config.toml
d_model = 64
head_dim = 64
d_mlp = 192
vocab_size = 8192
positions = "rope"
qk_norm = false
attn_scale = 0.125
init_std_qkv = 0.0175
init_std_o = 0.00343
beta2 = 0.99
schedule = "wsd"
decay_fraction = 1.0
batch_tokens = [16384, 32768, 65536]
Each number is 500 + 40 x the weight over the matrix's rms, rounded and kept within 0 to 999. Layers, rows and columns count from 0. Numbers have three digits each.

# layer 2 MLP up, 192x64, rms 0.181, rows 184-191, columns 0-63
465498493445587469507473541499502485539514448568506506438446470505492521535528532431475495469451475467417510566517491491547447527502488466462506444457452527509553476469510495460526518517518437
493507575459469580500465564470535578502526602534453555463543412504568390452498521464413485423482519469509479499445522502500459480454508453612529527474424537516507544520470450504525491517494489
530493507541522524514436519522442549513509538507467527522496428458465487518484562457559478533463469467499581466564589479467497444506504519489509548483476526442539419526511411568497532494488454
533434479537509471536516553467505557441407452511505421519537542534454505515503465474534520507534486503581461414476512452511542498409494503485463439536500458562503483506486500555489513408517511
508472484513361585495483542460546474525513504508497485461541541477477530484440572505413454531555479515501483467482505484481454448552446483517458509429538463484536433510513467467427470495514563
526493479510538542484469490422542553590524447457473382581453498484562451438493470566467471495531495522500486476442478508502536448550493551435468462474538555490526546460456478448495407501537536
427538554505521515480457495496531595514486476458449526522500423444459490532449555572498507449465509529522472476547549540513505476528513504517564471487473481526437482503492440537520521554517521
462454505440506493513455471539480530505618452488559481573504544582499547511504469430514508522479477481542422437453541491454551461478502563509470464521413530401525546449500497515554511474489521
# layer 2 MLP down (transposed), 192x64, rms 0.161, rows 184-191, columns 0-63
434496511516573490477516554501438547545542420563482472454445476498563518517547468455489532499499506501504526485572476481512474488497485521418581493451433490532566517497495482466508436553517466
504491512564470396595530459558505479495491479533482490519483569526428502521441506559547502546555542496485536480577484470498517513546534508402470572472612375524507513457500529510522523481567544
455481516485477470495525478502556454517462492457464518432417591589531485476467419504496525486504495544507508491502510566472549545537385484530502550468457542556432495491492468410491520499536510
505513489509477550557499489460550491446479448549495458467477588535530502466502446535429509479491461500491493476449602497556522458421527505494426494610464484555484482551515512543523518475449487
472537574516580467481497490532511547485542460500602542461473476481510529479464441575520538477520515478533586487504478553494492532423566539490541451420454478476464526531511546505600504484547461
473560500511495469498497532500529450425557558483498568377544530512454472533500466521510463497473479554528545531539550475531487514470486391508459491622432482538434493462510538496559613500527502
442510499585506495509494475468538436556551459536509518516474555530537472408443401544405529439481462512496548472458532447500547487515462449547544488519515501480540483492526518429488507465551474
507539496520566525475469465591441488513456527482415484565493490532488493411504437460444569528495510531485536520581433500552543479510465434512486595464476498519529547484462461458549476556533536
# layer 2 MLP gate, 192x64, rms 0.195, rows 185-191, columns 0-63
520494482520437452494496518508520557477467502534500551493554566466463542466520492488468449499593568528551505507473477520538504502479603345506462458473497468502490517489549446504434573455518535
611499499503448494565472565520468460514498588556424576486511483549466429533511508541561505540448528483569496480489450492510485456494501601486470576545527483468493449480463526487532552513460508
536438524504486447451492468583462473503455488463523529531479459516534545513495518534490443485518541441508517532576426514434478534570555513503499435507518517433475502527579504513426577475535494
523503412468492578513508490467479467506429521481416458531508470461496484530542499404500528489542435517425428482444469406501534515479445448523457537536542558559459512537534478595441510475454502
536615555505491507477572478378505455482482463417555512457509511491458524499490479498453517498455540510604508495473518482601546410487468449500423467537457556531487517522516451519462485506494482
461490509447460487518535517426535563525540485420534522452483545520490479546501461529489555495446579531547540500453506557477511490548501548504547519492521516425478512471480469508516519639483585
527439389528573534458440569558464542554434496497464514565524468459471448460456466426493521533475435451453486462552463459493469470535562491580480475503473495463553530465559503474487546512494506